config.yaml
n_layer: 10
d_model: 512
n_head: 8
n_kv_head: 8
head_dim: 64
d_mlp: 1344
vocab_size: 50257
activation: "geglu"
norm: "rmsnorm"
norm_place: "pre"
norm_eps: 1e-05
positions: "rope"
rope_base: 10000.0
rope_fraction: 1.0
qk_norm: true
attn_scale: 0.183
bias: "none"
tie_embeddings: false
parallel_block: false
extras: ["capped logits"]
init: "trunc"
init_std_qkv: 0.0336
init_std_o: 0.00751
init_std_up: 0.0336
init_std_down: 0.00464
optimizer: "muon"
lr: 0.017
lr_mult_down: 1.5
beta1: 0.9
lr_head: 0.00873
grad_clip: 1.0
warmup_steps: 0
schedule: "cos"
final_lr_fraction: 0.0
batch_tokens: 131072
seq_len: 512
doc_mask: false
train_tokens: 455100000
steps: 3473
dataset: "wikipedia_en"
Each number is 500 + 50 x the weight over the matrix's rms, rounded and kept within 0 to 999. Layers, rows and columns count from 0. Numbers have three digits each.

# layer 2 attention key, 512x512, rms 0.0742, rows 414-511, columns 64-127
472457498524515431531428567555407526555424611470417451498554497416499526537517421382565627487544439486527607451463440561520485450411474531459503552465482430572466435431573571513498532523481467
582538548387493527435489521538489441564504500370512454517545566488516456564510497451481468488509493625500483490535535477389444475580398640510550471450491561523550507481640572480495507500533526
360508464477555488458478516485448501498510555372460458488522521493511562476475489529418497404493556482406429523565515444524431530496481446544559466518426517500493516541443512489437532478543528
577582467558472571542510479402466508553589521510506503532545553450491445489517624448514536425510529525541580547495531518488508541495484467509499533539570462604543580519506579525535540578498482
501477394520565549455464447558466477493461560471526444518621456473530567576517555527533529582531473479587458496473549494490500500517490477527428532528506549525455425533527533421471527580501442
549545486552491516478426502484440538517367575573512467491460471515560460502453479531497520525533508546348541555453551468512438469435486510498538509516554512504530514414466493476488425588526524
505442492502496418476534551488457494545582556456493520549553476537520491495490373535362501477474462471489501566489545442517445483416424502474516459461418456497551477546485459578518468477525494
542505449458547581517514414455548477445518367513592466541566570532479507512578488514431459435550458462519388450429597518517458459438505491555509526363563485509491369419456386482520453488565484
539454547514508519467523488502446507388461497526594519442565525488417517498483533463481503472477565474493454529538533537489356455458487475425481520617482526497516445454539536572451553475582565
519547431471544534542631388446477515535526524479570510436492542495528443467497519439508368477496460476499446437508497431498477506507470479509568541423503481501647528530489514498496504396612452
436542563550508516545528458508549431481570499423441540466437575487519444379509551573645486507563482506542589452462474543469484416499469535404520490440496497507491514541523530418582493544504484
462458488493529431527578506450468430509573546573525535517438458451464532597564455504470600460479497551539569423539576490474544468498475419558493621521495509502545564553455570489609418559496509
486525468427474518420560432493529477606530497472569483478534549503530493492503415514538444551484432546563497523426511441497490532395492525443465495493435425599514422432465467454414475618466537
504510537500526469519518541467506508506508501470468573480511506418545517600586521539534476477543503525521488502499461567503446548560463384473469465465467545403524475580496566522562473345496497
432534465524469554541486492476519534503518545464542535558430475471521489501497535550438481464538488496595490488418474572588473483457489481455468473442527436502497482527519453455487444463452519
535497466514493497498517510440525513451470509441488453463422416547521416475551536430527503515527493475556480545516511486520541494488513478608500444528631439480448527517434444477375376527515552
508553504483575541517518576555413429594669625534383426480582519469445558513449531603548476509498445541467581450477512522548555464415383530508515488436492525458558478554467448467465489531452489
549471605518472405508436604461468471476497454451543475405527479486468529529547451527493497480434490419447501473468522511465519455522485417533481428491460546490503434504531501540511502524589474
413414512401464446525566591500454560487487628453453554599418514540505491539610435521552555526528503491448431448554451435506558449476579511479468461593455428586552440516513512482650522525579399
618480431500546455589416504540452449417461463504485455480505426441456535476465491525548481454495536417498551529548621478542431420463504548491500490612531518510427538536528534529539556424460494
466478515448555442502485528586541533584570484487482475522483465421513457483548497510468522392529513452515605556548466552487480494464478487413498466552577600480466571522523482507490540519428434
574476510488535396511484488466541586599406534526595476502380564592540560437480503502505520423473483516461562544417517421469521505527545435464423483477526481442493469481491444481470535542399441
448538530489520449544476536525544513527534450482481491505464435583475434514524442576428504426452525446442481478468428610544507568503559392474550528390512510428510480535477651409436511392556512
516532612418524440411530515543459477421505373447505574462448439433529472490537595598490513575549459564463490500501500537424475455517504565442511560527461531543533484499500437387508457499496553
552545537495493530511445526596492529471562487468536534543378529509578510463418473531565528557511537455477513464426588439541441565465469506444495486487533441486507461522467477414498530486488541
457562483513476457670530547431566442534477531432573433499519485487523580576514487534553523537539525436539576471437452488597476516469398496465504466568468536458503501451493581458538474426489530
437402484487405483505554440592488511533562514548492536549583486443523556456557510478583491450524522491408380469566616455538502584327536398482477440473524490508499554495376483550547455475459426
524618538467480488457447506469554556456505423534509506436597443500551513591571507489524472552484540427499535387538392540469524438484452518449554538480500505552556465417507494497495507468500543
524561532434403576511541525556580398522572543577516468435493591471482402424422595604518591515609486542532481558429540441531480443462445465465555451525536463500531516423512508450510425516491601
508488506515511402525537506522566373607479534414514466459553539540542353412491558594591432536396472572578579428450392479493447401460596441446509513445582504443572553429420495488495376552482476
518514599541544502446520413456435482487505525466518565452409558443518688490536512541487478492510518619413510537651519418457568419554535461447446505431510550488512473522537458405497574547474502
525523435361511514575623554511562473557444510338514514525499490435516456442523550544448530501565547495603506536513433486542524480469477645478449459489626412546487420419432505443498379560454523
481456475460554476384519455515480580568437554470471559497466513497478504488466511490519498565424547494457450544527582497405458467592520475569539547411444541521466536470385421425458523446487448
435486484617534425478372547509487510557571494509479537562442478423495498508401465419580423407461528544534491496537486492575483458417423551461407517518479437545394424498537527471412578474436604
542415509558387466478478580402501454525612500487467528519530488575388499549560505482450506563574377436472489503371436529548564515562461494498538473564523479402482515489462499454546478478556473
535542521494516481571571411557492488448510514533587523488488495464510556477432522596507542483554416467463533536491501496531504416429522540528344508453454508514539573509512523455508534495511477
495472493561393470516415558474494582559474436469513554595550432508467481529496453470575571573516433455367532473510510481532540480440584475485366510506589480410402563476485473543515505471433417
447431577441402570497528481680481592556419481564548318452493401485387542455512556454527555589461426532489473510530524469528514557477606509547455456552489447544446439534511436598552561594413508
495471487514549501477513527465464501454614408474477535509425539568581414471529442480536441527505464521429421501482499502453566476502497436563576399467574512440543467519506502499472554477485447
566531481548493439486513491452469451504501458506412470546563500531440519469483473512516526511397471518447515519462509467480486571476469445531514474476522531447468423480526491464506496463605420
575463565436544551466557537456554507377467415435513635527536568494512585540409555538515470489419436519414565494406514562497439518481437577524503524497524507422605397419438504531479525439571510
572482429543489478397511553556493450513511423423540443461534471509467499496470566485517546495533517476520582486588500547512508418487451484471496473555602530462517526447466542483522589560431454
544511514604513518509504385573514428530513499554561463465527469447517539490510429474522493440511496506432555439475482477446597542497583519549498484448469545514465479562520472480539502494452480
514550524478493497453535454504489397593498534554523454521524522577434498457483568416490592525457476527428590551540607469656513485481390437521523503449517595447503496528417442466605545396491406
481454462497504479427491465511465568499511534452450438452462564499591534556628588487551481531444459526567466556662458485477528622488533460474508515435509459529504583510415489460552457544449448
541507527424413425532514536579464561556555579471395540577492520491470504524488521531597563445486554528577463501437478527553572464508441439441551419553471490532500532541483498456514624520568579
520484548552529561413589560459488562564586463512495505535434521511475544523471366490470498509471564520441500477490460470430484588498503556513476469419461578581470505541485515569584507544448483
497563486432439540492547541499426510504553487542411484563524459567480490431468513537504509632461425462477488380412461482439535512491513471445439451414533447463456553425495549599472526505533574
476474577509546568525469539534532470472504523536466437509503425456556578589497475470526473461535504535500482515592568589617522557516569546456503563501467563508470527496485477545583475429532455
460568578464585500432581490499460460518492552527344478547498489624575525506564522454569609526432483437483542446457529510478525491501444531482486472451560518493487444437520493429385514411440489
446493498510502550493473491486501534493484450470530486499554576511481510485565544552575469551480538600492480499511527506486466569504446571452422442497500596477517508411480536504496458572549487
545466412440488519602526438412513451573498459484483596522577463469481586493455446562574509494500373445494605490469502446414469470485523489444504448552509510567461506493570471487494533520513489
589549435493602470445413525506531529510534540455454540556474383539485501457555527508507509447521468556498524609575455434441448498494418578471569478520510455446474540431462448582553460460360465
464497501398537523437503475471407552534572473427453596569401492401533523476506481490641518490466618429456446491390552465524478515555571460519501454482488540514552554450578453536409500459645540
450549532443517470517505424496497457444494445530468564447520542390480511466440446531475491463436401399562436464470495449521437505470526454430435532473456491503476629456502423476509574496487544
486429538622485499550458537542510466500490467473575472432489492414460486579420501455555500459506387472558596551571530556460474385480530441530561467446398561576427521510521511518511528470563407
608481563567523453447503517475509534578493536499561486577533488408441513413415424481484414429477523482464490488483432487555430509467542505566429512502481463422523545471454516483448515618536533
507509645552433424495453554427574498498512465531543439444512527494416558615502460560490549423473435467499501491538548459421494484472408501549495466493497510472480519515531548466448448491386395
419514471441593466570528533561531509468499537424548480513524382417485479537555556554569505441563527483490517535440532537483531516565589527541581441464521474580584509502464531457462551458577531
470489469458543546562552422595506441506440408562345524497528483508547496397493562502446498478550443537545520554508508582549478514441509561337546494529467525518505469496505472457512492430433540
522462690488537548485505468519523568484472534525567538523435430502596404546538457503412605586521430468510435385427554570550537461475578435367599461528398377434454437475498514529494523464489482
459508516568514426542521471498485553506637494475546466506519476454516527502561523595492488477345535502466509525567413535526474518552510454526495525528583532508467603507496537486547471440557532
534555549404484573394476547552599499525459550463474482487547462543485543594509493459581479536523521546583397538506492485552456467523535559556567459491505535481487495452519499474508525477473602
527503484456414476519571492444580517533514506472498521424486509564560540548501502514492531508471461483476491554518559505481424530511523544571490614510502504513583519490477388478498432453542545
552525527479446491450498496440479587429597563365524504436539548463382454562482509445497482514489602556433465507458601587405497504510546405522550458451428625440559553474462534465487538457471577
544526549472467523518436511482490417494545416535472492456470469435561480554486513504495534558484511449476578420484549525458586480449455545472471537514545462484496472441506525402507567463515563
485448579527477497543438540511473516555539521523516564537517577490518421566537455573453511409584427491555469476480479563527525542468535529466503531500438510537553504512460523525521524487522451
389601515579539400517521478528454496514529468475530453456469527529464469452520526573488463514493574550482534489547521401479415494511435463495519526519492608570494498502446461539411421546444459
534537474467535508530560550405502534452504563462545554533485524554355419511549453460431475502511467496489509449430446498487506522489403484391551539570576511440530531446422493507521531467530515
488556451626547452497475491545486499530488483449455534584440444471418510422508490522559450519514518426452486554423430474506535576468549584408464449556606557494504502459576535504441417409422509
550427459428439525461545525473484517524525476598465596538489500510513449527489485410482376458477474478472476466535487418463423487513495554509546453426497473466517523441499539523451570545491484
533423551441579468462571442554483479432544519415529552441529489497506487515530470538557517496565548508502487528431514464476520472440524456543517471492532570505575503510512478532449512448439457
536533412518570531494516461428552452500377556457609450537411493556454449441474518556478502575559486535502515457388455503519459422442473522457484482600576533475511523636543531508494574462506476
571501436504444561492516428511522479500338448432636493555527536517518503488493499563525500485427509473428448508497430533437520487542530515503449443540483446488436489509573541542433514588599487
424432559557470511538485483477566530524531366479519501557459513460608515410462573480469536483508559423517582542515490571513453434413398473549493555582468481403522593544400496477588528485630605
536534518479569527467513546497507442547524579503418527444590499385424550588554567485498581504538545452569576520496513479538556556546471547469478485528448546569538485461547446456537525500531412
504488528464552421522546593458626537505539454465472543510558544487451496498532448396538566547553533577390520493487527517558476490485509530406484432488490467400479597455565459479495494547543456
535501564612579529622465440374522458433496509486510504481528409464512516528564524466476489435512508432505498441477603570523493434455548536480550546530406489482453375533531511619486478543436547
595606550415519439565521540491447538326597516388500481607490568503469471543617542583509587476526517549514575453506591534451491475508412481531531505471481506492532467463488505581506404555459599
449471436591489504501604599538475436469446523452511440566447517591586484495603517509475605480517428561536532445423563450561551497422566549467587487524460496568432393559491395492538501554553562
625545484532479484457539413546484549492463489503498515567455513493504479531442520441483469456520503556514512518502581550469515590482446608413570567450465477528475485448599453482557516534468500
414546432558457596488553447528533506594475527524552485554456533280500387517544528436466448475493523494445468446494462518507472467542504495548506644588581488584475465388496466456605422551489441
523619533573580472511477517440531498485524537474515439415568469566456479428571533552545523548551521432539383545535441484536526482508476517473599531509530609528529482481478457523568513476424471
497408493513464496494507461485383500460414500416407509443425474547403507458533557514541517586470505368440513524445518539555517491465574469456405471608537499462486539380399565540495484562548486
559575557483465491551413541593463534460519488416507556525387545432498576575503557479497568514508480467451529515607552469485546538394554462563460462516475539562512505512503496603539454606613558
534470494461548467517550492526556495550445430477476514495563499476461573479449534561526476439445430473467482501562539507500509480534449582589542454536506611437524550428473478511524530470526582
477590474498515482557537527494490522550520480479592542493559464535500533538529467533457585510453473497546446562552467470519481486519492400590489519523513577555523425587504488516500377456584544
527497488577444542467510548528424440588441444456534484495491499525448458542479475521462461550562538500470592432455571544399485469566484438459496516450463437478502507493489469493489561454538463
463491494443525511523506442473468525448499490551470510488493457445453467542601504503506537460470525560491488553553556588544519487545452468536612480467507521586453533476467458491556503464441533
553401409577489535488548400390541436535444536506471476547464484455459535551501565516472569538430424535463526537600576553513466481551461460573540500555432503454504582518562476466519483453508498
494439510498523454444656456485543563459499518459505537558490519471459506494464549456496442471573613485446467519482522489498487510468384555560566485524496389522586483500519474469484497544482497
525500530448534442462559537465512459459494503536436482504554473533472566490523478456506459472483405619568474538594419515482471551404416524505555515492476500501490496508433465545531500638549519
585535481498479469525465433559514499497474533450599539506502467401512533493529479381551511502466428475524490551449534565529594373472548569517475488490386521544509565489581566526549433570559567
515482541514490459454557467438478449419489621443487387536467500509558479518548570437505504456596511429493417464579466572485526504537554580421555490410422516472491590423476503488514522437475487
465547486531468500417554489487428479402505545488436479526593578506412472489544574459642493522514501482526449440512539481491459480487460513509471440599427522427451478381571485569458569534521548
502537412439575434535493425582516464460426432517579542573456460516569590456572553450466578482543609561478414413386437550521476502443519528415532502539412465523503526558536559454461506547522524
456571473469614481522484479551526495526483495568544465474498481469453509437481437467556522481507465526493496500490449532531499493465501485495467432551485582457508482501530524385549619463540544
399476440612493437505560472449463574389442460507431553501460501532561518484528530447599585509500557404546492527545466480535573496536516446410414507423567540396407495546554551502520490537496525